Part of a small language model's weights: 4 heads of 32, vocabulary 1024.
Each number is 128 + 32 x the weight over its row's rms, rounded and kept within 0 to 255. Layers, rows and columns count from 0. Numbers have three digits each. The size before them is the row's rms in percent of the matrix's.

# layer 3 MLP gate, 512x128, rms 0.117, rows 446-511, columns 0-63
088:159152205136166095120154150150133111128098095107119105162088125130120157108108154127149165116151120145152128155141197089175131053110129101094062162126171135163123129038111162063073120152152188
100:145110181119092128151169132129050073090152092068176104086123102130120173136106158160117126103142144123110121141161113162111152157141190152065168119101102060178124087132135108119086121136143130
097:055089146108150157126143108173103118174138128158217121102145122086089151159117143166130094139101135105129080156100173115105136180114150169115105062149201070148105103107119148084129133144077137
096:122159148127139135154121180115112129102074106056144136142160109079133058157056129173136118106166157133137136128102127123137106080178152136114154142155164145149084115117154156153169093164148100
098:132187116128106229159128117140114152146098147094166110116158099128097084136159085153117114089112056093182103095114159120095093152088140127118140120124136115154098197129085105108155131152145121
098:101064134143144140186180122075067152145092097116120168095084143149199073161141137163154072140190130157067116057163129163107163107095101119146124104040125125117135140091164136111160116143111128
102:152183113134119075110098169166171109118140077111133113108144148134128178119039171139105182169137138087158071107121126122134104120118163096127107127148164184180111085133078084134118164123107106
102:167225095166113171093089065125097091126155104101097173132117168132153107139144107141061148116120194110097126127116149171119073134146147091094081112115129126185108197112086131150141127110100166
108:124110119103228150061103124113137132146117092113108110073160125139169162080100112135120138120115187087117150158111108146199087097153103183102075096193137114124116096141143103141145105097079139
104:125122106097061168182151119110117117091090144177138086139110164156087177091086086071104159092138153108164141151158173137109144136135156131179092168081104164145101117150103139073087125115139154
100:156168104116079077152111134125147082108109138178150148119058135125131125139133133098122045084151164107171085066144114172109087183152108116175146190134123128124132145071158106133089100102119124
100:106141148185067117113142140075114111154138068114107082140098176097169111175134095148048170135124125176087104127149166182090127118176131144135106090109138169097132086208172157131140114081074111
098:142126135127060144133117112122169111152135147147175182053094125179151116131116134127131093094144133114091080110192164166096100113100104094132150149106144161110126127226173162195170165085088110
105:101138149118193171146098145094094143101136116124119108091128065094120133136078196166141117093123130078116103172150178089169124102122192116141062081088097135164139129185179103211162093141141133
095:124116109142092049128085205126094156148091119127145205055104133163146103130086150178144116091129097161095156132161071108128190077126122118131137122094067146140117143150098067165154097114104094
096:141144129114122144162158080190117119112119136114111146132135124152133118154150087138099134101085145141108086144143177165171150151144151132171130089197124170200131123158118144079084131140133144
098:078163143064142141126062145179121167140147120115071162112142118070143139117126120121105119135113135095117123134183075141111169138151144117119153161053104126127095172197084078153137149170116105
099:092111140092148133146109075105126157124109076136144154096034163084129088079100159139103116125151116151078100156137132131136098149190140136092111145099090121143096093151104105087159145158093126
095:155077158104186134170160141072112104129100076088071149091117100148141078133135095164018114140133129090029100101104097099099078108134163084100093168066130156109112169192138082152107150121087140
102:159160094155078115096183193200137140108108170119146144190069188139182093149114104123133128152202137111202143153132179177135134181170093146109147152103129129192123091140126087147135099071136100
097:087100138094079138112111137117192145051125073120161163108186178112106131184111145075150114086154130156101138121141122113176178118148124133107148088127189150166143141137161114094164085144064088
111:105150111130187093088144093148157107124131126146100117151110132165135085141103177081115116128115126118096131110140086147111065096103127037124118090113223156130134201102107080117113173100168101
102:119212179112121138080156090184130179106161187137100155108152125133127101150115125136124179143070125104102131165143150093160137136151172131155145127080141125152108098148147134150113122144125139
089:143147065104088136141093082147164138136128082100100110131136142124123169134087095180115135203131141084189157111116153147121105098151097103162129175068118146107120120194094155087095092093125112
108:106169107062164153126114159074117184151207098116091164135183199106102080165115146146107101109153115096173143116111097146089106108218143180167072138163113194144151129162148120134162121171079115
109:100131139126152117122146108148048096098173150121161116100110109210161140130113169137134141139140149135106104097164128175127105118135163136129166183056160109105143105120102105063140124156157134
087:114096147129179072131163160118132150125147162129129154133170088094103169149115193093117151178170126222149112119130051088099140115166176143111130107123146110136104081140150182113121134195139127
103:171170166132109133095128147145106085121061104073115152133141118160169106111128126148123093116121103115125215157124094128187139139105117128042075120102103127073133147083130110124111177126115146
104:118160152115155082138105087093088175106129065123127117167203110144161088141082122124142131100126122122157141177121118111135158122144117134075126100114121151051119143093104112153107120106138097
103:142138151138153134140132132157115091103121164117163137109082167144149163227103123136116196177134079086129134115135142120158145130145135119140134105111134100094107077154118111102096169096093114
093:069102149101153127110126089145130133107099089089117143097089123152132124049122157118123130197121127130166120113060146104146088101182105207110076172116151137132097119106064098120147162141139151
103:107167143085147117123152135127122127057109100080096139143076078136082060115146116115149091104193136138143113110117171122172174141102155147101040123149185123109158176124132123159142149199151136
102:149139122150149161110152154120111091152112121087136112131131145169135100100208140087116120134155088165129062133135148123144137141143181160138128142160143139137139148114134130128146078087062136
091:085179192072137120127106207142161136170096164145105154077187109164161128150037134107134116147159105105136109155142120125124140084157096101080064183104086134162137154117124121176153095153153171
097:083159120131108165164141123110125142116090120124109169134127125137080085089181122157126144106089165087097118121126174101132119115130131134079115117034131126096105162156073130173152112135166069
102:143137170150145149135109142139139123136088137111105161125087086098097143179128158145114107160155097139117146062116104118114102115213153145078164070094144103162077156095097141070130074175145099
090:152100168140125098148161153120111097069153125170105088124150132132152138126148143063127090127084135119119165102107141206161090089092121085155128144145179199069090125104130091155141138132113146
101:132137106123034187158151108160133128150163116054103072120148081071094192120097196146100104165088137172106140121070086193173092142174103074100094146146122149116122134153106153122149088162159132
105:113140169133138083134112154146130103097130108159111146123155116126138065177070133095132087162143102096159147162185113111144149125158111147169125139140144130149119179080138146138178122162103172
094:133105127171179109134098156124115118135134073139154152094140110167114137186020122101149107117169159159172130145136143097069081122094172116179194090111151210172158139150118087122139134130139119
101:096147096122122070146154144084116161069105078141106127137131110147138151108110151109087085135121077112123122157159114107203091151100180193063112094086133130117080134103126113097133094188107193
095:137117197139138128148151116100145080145160129131135143059123057096082145154108103083068132150148109106105160178179141089148108097076158097146168090089204115133126112142140102135119162076115118
099:092151094140180206100119096108159156217128059110121121134158150119174060060123114153107128137113117103120115110158123126092115139075084137117118126172123087112163130154151109122140122145161139
088:147124151079119132108143114039127133149086161100133142095179168107176080152129149146134135107103127122082119135122113153117146134117092138068113109152086112176120177095196132160115143134159056
107:118151145164151130166100087085106148098128167140108051160158105126110158164112100121116162077110145050187076147090114132133085093128140111123084116165167124081161142047107095136117115118141109
095:177154141208160157132094092102125093206108123145184092082081129106172135107123135112141136171115081146114164134144161100123093169111085120147160149153139165123165148131105136123145131158143096
090:097150161064147138133119155052090098122108132104045153090098115121168111112155151135205153110125100163113093080102112091121133112156080103177161111144123089118120104123131118147122124082204098
079:129126127170040152201155093144116140107083121065111187084126129092156193117186112153111094106167152151160191105113085147086141116176106113090141127128121119108055164146136113074100117163140077
096:081125122101194120135096008144099162149112143131118114086114082125032080092131125152160160108147162088124086125165145152078093152164136152149097144114150119116140130123132094135141099087114135
087:124132078082177110133120134130155119123177100120159133144147097120080126135108113140105170123134127147179133149120116129125144129123153127164114112109187110064181124124176123102139086129092108
118:132095151107119153165133099128085202077117092094153162154119104117110086199136156083113160087095117171101129104137085068157169124142137161139186094144119159143161185136076173246097180149100167
098:117105160119126133175154128105131199067145173135153150066117115166036183148076097171112115150134126137158097154130110114116115095090137093122139105130117068148105162095093085078193117146150101
122:088097167098113133095101127138119118118098133115142125160127120102131137057139194138130112088134147091158054154152083136151150123208107199178135158137009162155115077139157119127146074146152130
102:121064118164148109150144140104114121109111056110173139128151135174122105135161119128093115192153131125129067136151122100107139169119116162156097140138108181152136164133119168115157080157089120
092:133129076144177138075074157142112146113156150096123115128137090124150080164110109155132170150138102131113099161151189106146133102124174150100138091111102068116127146095089132216189162179153071
108:118168105092153100138076138132112118085152149139124122164126126130176164194133164090095109105131131193145193143094163136201153118167126109076093159087077111115121106160141118146172112100102151
090:126092146144131106178161119162113180108156109120069128139159148151134071188189107128110102138164159154112171173115082037079189096145120121113101057064134157110127122199149129096108093130117148
089:148087151158113109153139147169097174143186140129120089138196093149115158161144156080130087083143150101150105084205112120156107146143166080146142108135211153196125109133150098129104144130178137
100:100185125154151170107110148185085118171103183085128100114151113128119081071154102123080201108069105113159133130091166093132140060119178106111166146162122100136152186177151113136128153148121151
090:091112139172141071126116078086107104143118179134160111156108099176128128108130147183125157121120104160154056130146147143149146130183197124090091095141081112154119147064097094045107153091160171
115:140173129108093139118211075118100110122132052109089184100139149160116078106177137088093110133143158150086116139148057126157207182169113170116134191129067164107166091112129140158159158120127160
108:104159066161104099100105138140139166146117141069182110124100172170141115085152122132115106111174078142146127108137087107171145144122124121135130113087138141112121129124102178127098083065133068
103:097084118124103088140102063093163113143139134165132159106093144170107161120128185166151116139133126137134150169171073141154031129118119080173111120092153135128118176082127072130105081143105097
106:123051141152104121118150176130111117153185110130136118136128166083144065084106093116128161145136058161090108173135089058137089169117100114110163106113155136126119122168206111159115073190131067
093:123073104122062165135106165131091115128125115144156123107080137188148142138109077148142072203112166073190108182126094117131083104135135184177104157143105062151080104096160094122106132158113158
099:107151141104182146147112127116135168107143108080081105098211154193136119128127185154143102060123113059071111091146073102114178155147094086117085086140153111111130222125144131128099136089066149
# layer 3 MLP up, 512x128, rms 0.109, rows 446-511, columns 0-63
084:136103072143094133121110072109185118100163158144160144089139136148125107156103125114105076150092125138090157075118112172128053170169174144132162115072122121117191113158123104147143112082136132
101:071171137098091116054154123192090092179052120151145136141041161088141172105113120118151112087123121143141111157118155145137086095127083163084097128149141130054101149103124164135158141197142129
100:119168145120074197161086127166075093092141103140147094132114120093154152120092083187113130134132090210086137145103163098088127170126155109185146115141076112152167134157120152167145141133141102
108:113108120129148121059158110116195049170102134107161106117122123167111109131120097144053138173116136130088160103184138153144102145075152167139139131098142097104118121106144146131133143137186166
097:098156096149121099106122127133125118170117109131138114175146076149139108131084097202134138105194088136146153173157090083140113113086137100078101154132142106139170164127107117071086124144147137
085:128102112118126136178098144084124129138126140101092166118091163146151148110116101193155069167153156123099139060155127153128159131087124127180136106155131150105094204066132108117157122145152149
087:115107154108131107139168137064121152148162077154098101073117143186121137080093139129149118154141118108135099053124142170120094168087105106145174128126170174145098100098144095151091143092192151
097:155131113182147080120105118151099100173202114074138178113175123159047163149116108079103095106134195160162177132136116168130151164116128164217149185101133139147122122127139116094125093151114104
097:138143138102194127083122135153091116146107096154122106059139160105095194076139119135111081139115195124127154152128145120167190191177112114107144119074117131131178134121107143144113141085056089
108:135074112103146143142131133157128094151097118137179133151148095137137130122172219140183127129128109103144081062168108116106121172102136117117090127120168086165121142215091119129133136145137167
097:141083155157116137119078117138117134107105134157111110096085103134120125148128140130108119044143167099113124174184088158111103173133157161151147102153184132122141089097123128157159168099111134
096:087142125201093108107080145133069113093061093136123097089090166105180171110132113105080109088114175139079190148062121172108174108110105187120130114073142135098090097179146173114118083150194115
091:100123108073111146130044082123092063082124151153157121177095133101078116153142117124161140131136118182107132099114140158139142163140150095181184101117197085154137127079074123122127139136109097
103:128112051134189083132139126092067132091144118155127064112099107158126113125150159122121142128070083150097163161177166126120137085076185103160174098142139172175138145176135125138113157139129147
097:069111072133098138074060158116096130077114082180135130128128138101140095085139078158178084080154151119119128167076086108146064095126140152048167130126117113090091156137151098126180114139119092
102:137156126125172086081105159138178129077144189098122136119082088159126085090092154130128152161167161028175144151157154163150147110091085113100087141175103077159125134180067120110182140122157116
088:114177144134113206139177072108144069178127157133176089113114118115159130137113131115147149090111132067112083161153133079099104069135081114104082101161138156148159132125157144086118125084092124
102:154120101143074154135107174189153137129124081140090154160128196166115142109113077122094120127133118135193195094113116098130149149100180076132145047084156157098128087141123169122128184074122118
104:108116147083177165119164139129158164110138108065113165121116136128152066071124090096055160172121134143126099146135125098119176115161162155136145123097079165120123076173099077180142120076119124
090:156173121117123130152159067068115162089077103146080139112138153137123122092142106120141108116097153148122089059139124121138086176102116118113148108149164089154097101102128102113087086117138081
099:184110082136112110147083135207131103153136158118141060119171111198138100105153157108174172145139131126136157087124143183078164066119158102176187151101157124101094193153125117126065121132101107
103:142119107082117110096129183113167156111119080110124160089134095121075140109099076094117119106164132108092115131134132108130178116105128089156120108126097117146149120184098125095115120099118140
107:102135178146111083111122122129149150149127121180170103100088120148174156174087126100155134129139130137140106084140062063080127116051132091089164097150142162125013104110170092125137117106127120
090:139132099111122107113133147165154114163143127162097090138182178150150158133158109171151127169084133143098145081152063110167125146096110098164095141112089205116165145092134129100164160158148183
103:144119123128077149132162123120084145108122105117144137165171120163132108108056154081103207120142128143122123139096133161191159117150066119068155118124163090075122168104141182149179130157145171
104:120151150126045106119142073080121105126156169156121099086124090166137145039102134126130143145133126079101125127160096105127120230121105169148136130147131152099121102105078113077100136169151144
084:126089121131132180109131202162130136182157074171146104102110138089098116184148131155139121128167121200154145105139100125162160072150167120104122139159167155071082103126154128126099108141155123
092:079107147092095131122094160118086172150107065078098165100120184092144124127093123146128158141113099091135126104091133102122116109184099088124088096099168168150104094136129122177136129101105181
096:122067125118065159124140146159156112166127174107126078066074135159123190144167113138192145154097155122116064072161139117125139085104144114173123192184162075128081146165184186113127115173118133
102:117127104100098105114149144089137199143111161082187113084068132105077138103118081120124159120102100175113164123104120161164151091096109113148146123121104085162141132142144093119147156104141120
093:120118108141094118118091103148162131129112129142060139156050150134084113098097130161167155129136141133142188106093142146133076102142084142154134142212148120158117061105107109050101101173144151
099:177125139138131117159141147165144106127131132106136110131086148180136216108173103096091135095076149122111118126135105112131104138171187167120092123069111099137119136164145175148104086036093137
104:133112081171083119132155168137129125098107121132121123089162127195130142121099165110188099186168124206140163156096137137149143115109166125088147054143172107103184183135123172122172123183178084
088:135093086154096115119108117100136164106133111164132126107060140110164121145085145118114097099160180161142128157124116148093102207122128154149171136147165162119089120177089086112204175130125136
093:155156158175181129148119059101154110162087199102101119087102108158142063103141145141153119124126171146071088137086057154150142127100125082071181129155130148116191179128132094075107133068130103
104:110075167147100120132191121108130147156164157155087150105144104109143094121166187164159107122041149133120148180102068155128107067161114163184126063122159115125114179068123109162104178069140148
106:110120109143127119133155092160177145080099130135075098096089079131203114172136086154039122125070169141099111131130169118072076112156090119077183104118147087121104191148059112083148159125129141
088:156169142098152123140117081128120149130083159166110086155130115150169169111109103149157195186146052138149096083055113139089096112187134062174161058158125095101098130082097059164155132183144070
097:088149164117214180169141123133124159132098131123159195155123122112157079124145127179168148145100121073140139079081100126126141135096147124130130245057118114183120127171094073144022111160116148
086:162118189074150123120098132120118155127075099174113123077111133186087155149074089097143099132121200109174115114151108108087151104129159137123156123072174130174158126149114056161094154167173114
101:073177150148107134134150155109144112094103135138128132093151136051179152192103087133170078132155125038145158156150084105140157119135171076091126092089146160202123160144144132164113088157149153
096:136128118124136160077132062135120089121126139139131132086186084091146093133160136119116169153099174124116155094179166071114163106147127078142106129086113160118133143054118107118120092060066185
088:116097153148090144198104134108183153135155140179109118169165154162088155168155125081044155108147138119133157146127123125072135139171144164130156137124169097101082122140106123178113113138094169
084:099127141185142086123089163112089126137104082181223134152143158139110138140113175101069143138131114109131066097229137086126132174092114095098146115112175114105147140081094166149122130128117099
090:141051134096132173134179112140076193123144127128144189098137119175154132140127131098188132165150115119117142132144141059112142159133131163154151175159110080149090056204118186126124084156084170
096:085119090199093117139076159106092140203144145150177201089151115118133131143134083151153101127164111121127144095130141109155139128164125112121169122116111103139129117102136086124173099132123084
104:105122120115124049079163147123127134156170127114128146154132120178124182135087180165097158135118141092124205105150161095147076167176069125059139102088125126119110155130163167102070068120091135
083:173134197115169150077095092140148133127143175097210168166059072145142105128136126069132143161074135137106127148150106154079066138085077131189071116069133139106141159113124152153130145124111084
087:115070131108084145058178142110147090105156073082132123088151132182168114085108116094069132126144093139137155164141080129136089147164060133166174102172062107116119117129112193133145150125112114
084:141127145133106113157138121044120149146119179148180110123060110107139150142104130148164122117063191125081089112153151113080160133128124123122142046089100077196100143120152128125083125159107125
135:138142242133122180046139146088167143180110080141137110133129134099143159116104130165119149115094138095120127081161117094186150061094106101132105088116146156064117108120104147135088101091173147
100:110090133151124119056153143071125141106091090166063117106166119130104053122103164151125120114153137124106165173115083103128149129154096112100093161134162160108142143178147122185118144110090103
092:171095112130132157105133143174177142127084142146161067115099123125143098113181081147090190176123160162174059188127139159099120128135124108074134110134072185106157123140124124161136136161129180
103:115124143175101101120214167167128114136171121158176132083126132122147154110169181069139135071114153128093171071094170097122126133148117102138146131135189085145163133175104117113129082145134158
104:137095177123109148167106065124187112163144136110069105163108138074138142110083143142106125143146112090154113077117204140143111242183161133145162140131116140127132102129093117128147135134102103
108:124080139142174081093129119077176141180148099104169131115217134111158158127151119154082176147106120160114156137129114162084147134159143131130131080134104120129221180099198140102176092150139114
096:108171079121154129167046048153142138128150084107163094137084152077138098081127093091104121143177105153142186152181173099131084152131128174118115118121082114167104155130107073151162130122149160
096:106105112091199096071098110136221121134174111071077141100149089127123111115137145135112182141166140109121172193097111122075096090129146147111153124125105100089131147142144108021129167139067162
095:113158146092159112161095098096131102139117124191075159146119118187084166132111108093188107127132141074154087128108126124204083101105116129144147156158095161096134079093121083133151141143100160
094:149107085144145081105165113131128140130126117166144111085139134116110081126116096080092168151117081096122151102140129143099069149157106099128113090141129081174136175153192159164119110177124101
112:106188119200125111100120176126082146111163125119131129089142107126119070142108072145165155127149133143161117128169145104167105114116144110084128067150120158163168120149134090199084092136095130
106:085123129121188156138127098148140132101141099153207177079136109137131143127124140099114142122103119127132108137191057182105121128126131130193124162149157122114107128114165132090096110092091199
080:180200120095101108099137171137138100135103124121106131107148091076140131121036021150186145087090163170170064118140095119090173093151099157144180146098107126132122119132141188143148165044059135
103:146116156123135128116128086165099183142164139173103162135110132142113117119126091124122115084136091198133077115114153088098117161156126122129147117137108108163110100133119099232070092123122111
093:126118156140088144090165137151102141160159050155098070072142115185152092143035086119117157160089167111108167089168139129133084097093058082156090126151105123146119109117114118147160067133100168
100:095099194120147118130163117141163157113087134094150157169138143119081102158110131070069136178150161149102111168159155168171141130085148127163149119047115160136112147132114151124134171146140154
# layer 3 MLP down (transposed), 512x128, rms 0.106, rows 446-511, columns 0-63
099:201167170119123112099124098122089161108160108144119145100060088085108191129125102143103184093127155081149115122159184130103114083129139104047106172114161123135134117036064122116125121161145160
098:149117116155087114222105127103186133119118160113085167152177154195122086086169128080140163147134144115149135134155088073129156099071101116124109109140123152117150096151083097124168132135168103
100:106136117158126152135201100122181123150089118107087144138155099132154107148151132104156167112136089161146161167098176145112138081192069157122158172115060172142146137092111118139113143112125064
105:107076043076177151201138114130124055126118142152110091107103065121140096124131123168093165150086107050098157100156148153163144149132154160045094106132158111166101089147138143061114147178147134
097:139106165135075150137151075108174124146111158126123174106109178113092107172190107066157061138139086080149129114124190095095130127135139098124210096105107140168126157130191097117172134111125136
096:136102126109076115173103181137158113134153137123098096176087112116082210085093159077108094189129143077125165181103114144146100144160142095163145134192116149180125179135143082061091140137150122
095:102074104193137195130150105122117165081158195111148146181106115097149095146206069105143091102123153147149171109062094100123182148137118152102165109132051109085146128127120135081139106121134162
097:095163166100124148146145135063137176116141126162143135162124102125112169116132191074191095060153119142149140139102137156136126153070077077092142128141115122134168043104117093143115112167153127
102:101197168081058121176148090153109087140172161094120103182108115131052125188131098124122148151139097163104140141143139146036154143075142073134153150053068154142120079102129158153138121159158126
103:087072069105155131165136134125131100166053130136144156102163122175109145092158160090113113134151120107138146090146117068139130149160151130167123182153108158192139121124075099089089154165135168
105:098072141133115152071124110147141160098125157140149120156087086144150112111097157171145189113157135171106148172137106114150164107166151165159095069173192139177130138162073104125180178115123074
102:153076128083130148131127113157107127111095135130164097118140144129088152131101133093135064119132143053170180116065153175168113125107109100099165118122144076178135112094126160168093176194147146
092:102114069123120136114146133102147200129126110162136089115149101082168114146119206163190116097103127144086097111180120164117110144112131147206112113097071128121100116203164130151059141135096178
102:128114137156063107146134105131169082186152142145151214150149184132128155122117104115173108151154152166143146084083110150103133151135093159125195181151191094066133108107122121061092175129134118
098:120166138084167162130096107115141104077168127199097024150194147100099158148146132106144190093172156100155091138164142164080103176097111148136103113194213150142162112130135151106106144096133160
104:131136104079150132135087154089195106152104145199168157167124060159095093080159133154118128127140123104143171203128116168101183108125102146097088157096081124100121176187066119110121107144163152
090:159130107065152157092143158168150185166138167116073210100160145096140109126211083103090132157152149095142157146134095119079153147154098140157164153067105134155107168194139078134141122169128112
103:125153154136133110131167075080122162089117159081159112091132085122136098081175085161113097170116091129081056160103119071166114105110095192098166142100113165124097138147156111085143097146113101
106:113126088169155078077115103174145150133148120074127103174114159109125100170132119107181169157121137194133113150146122101080194150162133149123219141101118090145148100147116188104124099159123151
097:122131117093183109076100099093142046084180102119096175103137101106079145121148102164153091124117131144102153126124137119107137093201146178120106125118101175081158105179105129101090133206148164
100:121103092132061113189082121089108130091122127149145142057096133126124178115093172145247133112137100112102123145170118125110205103120109157128109049094125156165121132130205130071187107127107162
097:154121173153090116137096124127100161152092154076135141102129167142145158134136063157114160114140067109134137160114137135122181183195110182172140143116041156122104086113115142167132119167098161
104:172153132060150201101181102155136197136125118100099123088165092107125122081158174126210095141120122199108092195071142138180130125118116149105119082096130154080146117121114172122116123141184108
092:117118100080179121137134101108144094133114122167126129181132110115121146122129138101161108132066098087100099136158095163169119168127161100145121124167109127136178161092132147131189166183121146
098:146120115066166157068112163085160172164157118152103143122098126109100096155159135160140132120103113090129113075154107151066123112155117174166034152179101121152091116136134128133133106167048117
110:137072129125098119132113125140227138126067084152095148116071125096144112122132157124123127139168134066118154111140059080133096181087088176118151059155119212117133143095153067149097126143127111
090:128122117101124153055129107090125126177116141090061140142168110087117074125157079130094127149120192133148142127137084166109143151128124108102116114099179088095097138146098124154119113168137112
095:091131090130132131114079159122072155141124105157123158111119099116118181134117103133155170190123103132122061135087133152098070142150118126228138098135190171168116095129132135128130090126123118
096:158153155085153085124116159103114175121070076095137164140162124123147092168048155161120136114160113153159139155142156166148148145132106145129086106114142129077120127111087094144117113060083123
103:105048105126122131131172110183196173142103135140106138163134109115117174087087111100154106069122169114109179125162144096132133146122165133074069134121099126168131095133168137094168110197107104
090:147136127123121134169182196082127151145143123113180140148196143098131130168147094104085136053172152105116081151136130125097156138085127097069147093092124093067122194180204134153139126120125093
095:172109148141149113072133156137185150075099097118147178158111150127092103122179126138122071132182119156116146134083144120162118187134120152121071093133130098104063130141157108111110156096135083
109:142088144112129097173194114171110179122123124110071160081125134168112121157191048120184172148085115136217104129118111141174075111177137162134152074142105107096137142117111131166156138106127113
090:122157161133134090140113190137107116107120062123137136094153162148156102126098110145130158157116112082120177079174137142123136106139129104057116168109133072188177162136136143176135144145155108
093:096140159055134136137172159121150156156169135139123146149134098152107074148172129116166157110085114121134093146164155104156115130087088139095136093073170119110102148159111147184173079170151080
108:111113166071079141153159125146184151158123138156173220168127127123145193113127178123187089132119151124180109196182080149116114135103067110150140117138189118147117111073047142197162149109115095
088:169138132121148106149085138100096117150168116129155163181158188136039134087144133128214063120140133123162116139137092182127117101128156121166098159165112164119152097159212078176113088107138096
099:182121122066183085082136144097102144072041123156077113148090120191144083139128096138132145088121095076213136181150120094107153170111127160178118125185116106099142127091128100116130116116101183
099:180136128084066127129084083070128098096159119058086154139169162127146176142131136145116112143130133125172143120097140132188190122137052110151067155137134158157125126155172085092145118149134115
091:148089176071086127073076137133157108126090166073092152137105163116123126112126115107125120171081120111111095128100109132079165097130133139110136144131081110131125080136160133130102122166176131
093:144071106172112118087119145139118151128154142107101173122136124085203142081172118123037154140148100169149136155071117177060131123145169153203135178155167098118158105100148108178063124119080074
105:140145189121131145123145142094149056148160127092143132097141114099111161151154107060052171085132116088117160141130191112149139127082148089163068091160211127103137129051105094125103158116100150
092:102130077129193171086090128150112129163122142089160123104118152155163039093131142160139118201136138149122147131177127176117097097072088126129084140177096103114129159177130168153091090144169135
085:027164152127076149151155111158129154174143142082149129108045114101094122147157138141159120133119184140142144075148146188116089120084095072063115141111125138176156144121141140135143133141124120
095:147157112159143130125111114106145144140129129124137079159180120156091129132104098119136116092129124074204080167110127126097078062147113112115077095183178150072148176037086123101080139084143105
097:087100107092102179142202094132148086151162168085102117105178095115090097091091130132118098081120140083129109109126132173128129132142123135129094065092086108161097171031130120101117103143086126
092:113114104127136215176109121145119134106092115146086133124117112099181119120136109069149089128121119135104070143100116169117174078072110097183123142166170151090107076115065107154173196084138103
084:117189172096152133081082103140137137115156190144173166143083113135164084130150105068144105114139131181073145119131072095094084150128113131141153158112106093073074155146086159082124169193134122
097:085088123120132139084127167124108179082135125106075166127146081185120123132133126151134112106198147090195102108171096096100088144141046147087149113102147106144104128112125124090150106111096127
090:115128144103127108123121121086128049116087100155154086125082133161143128118111068131118105119155109151137111129166174086147161121148107079152079131063155113175139111169118091131087087132137107
120:107146147169120122112155188117157113160155129120167115090155133130138152117115084120058126098100157108131117160199100151095143122109127129132099060144144116119125151154127089084075193119124098
102:170138133164171117113117111117158116134140102143151156119238117103124133006090171149140201110157160174104138160050092110155112133139094135082156178116110117102159151121100178151155118145106109
096:165125102157175107174098124114088109139203130134074171127133135107133149191089109105124091169127155130118162091105152125116129163052144104124103130124231103104124188115121126147115168098115101
099:062150112151106136143081127145117125182108133073084129132103168107080126155170139107095128153139123143095056095134116169134112108163187128179115198149091156080193138120162116122143107130071164
114:167169166135116132175207097102199125147147119189118120151093086123116147138153173140103124115158063057093148098090126126183124170205095114117153150113177113129159089180155124184120123102131092
105:150107127138170154149110129094094146112134137148137129143094153149074176126146107205123101145125118122112148070137113083166146128118139186177165115156140159121156156108116065125142107159127152
092:090179119129081129149133047178155169153131164063135127167166091144097125127135132124195137145117131139148194150126129092139100132127130087051140108137069172180143153116120095194104124142119111
097:197103120167121105115183104204088142166127160128109154154176116161119116135143165098097101094152147116171122100137093114169117151149182065114127130147198167134109155140179111100137175134135158
097:181053118089130132091158033095159126158184059140147176174113144082133191128148173082134115172158173100152119140165119106075155139100125125122122111152145117153092115136138129095149114147162153
096:145145147090070120139108107141097107145133048142121092116202114127090164118102095181109070149132141098131121151135110104156094080182083131141116179138167114121131157166182168174108105164141107
102:080112138093121120100091126159158147164114151100166059165144089107141171183094159085119133135122148182136056125100108190065086079132095135170104135173145170141097147113134136124088090154100146
109:201084150128164156148129168163090156097091156073159139094122154143186219164127114090062136102128083142133119122132117146112163079084133126109157083142155114158135134100116129114146111157098132
093:137153099132133135099075114108146064124124132167127166087064123157138135119134175157121131141117115112134183173165061103163069143158151053134077145107125140116143185108100092100141093135100131
097:116159123141151113157159121154105130092075113118138124116126052155169191162140179048129101131104171148145146137154096152131175093141158131108158092077119161084162102077069148074132161136088180
097:147119136101107171098170116150126175114091066123119112112149105077121081090107131099092124154151194135025144128128160106146081104076111078095113083172140110149153140110132140113119101187145152
107:124100163137174101116140100171145176116113158039114098158172126138084091132130149176148134104173150136080123143151162080114165120095078096140179112081123166103142163100078165080129140140094163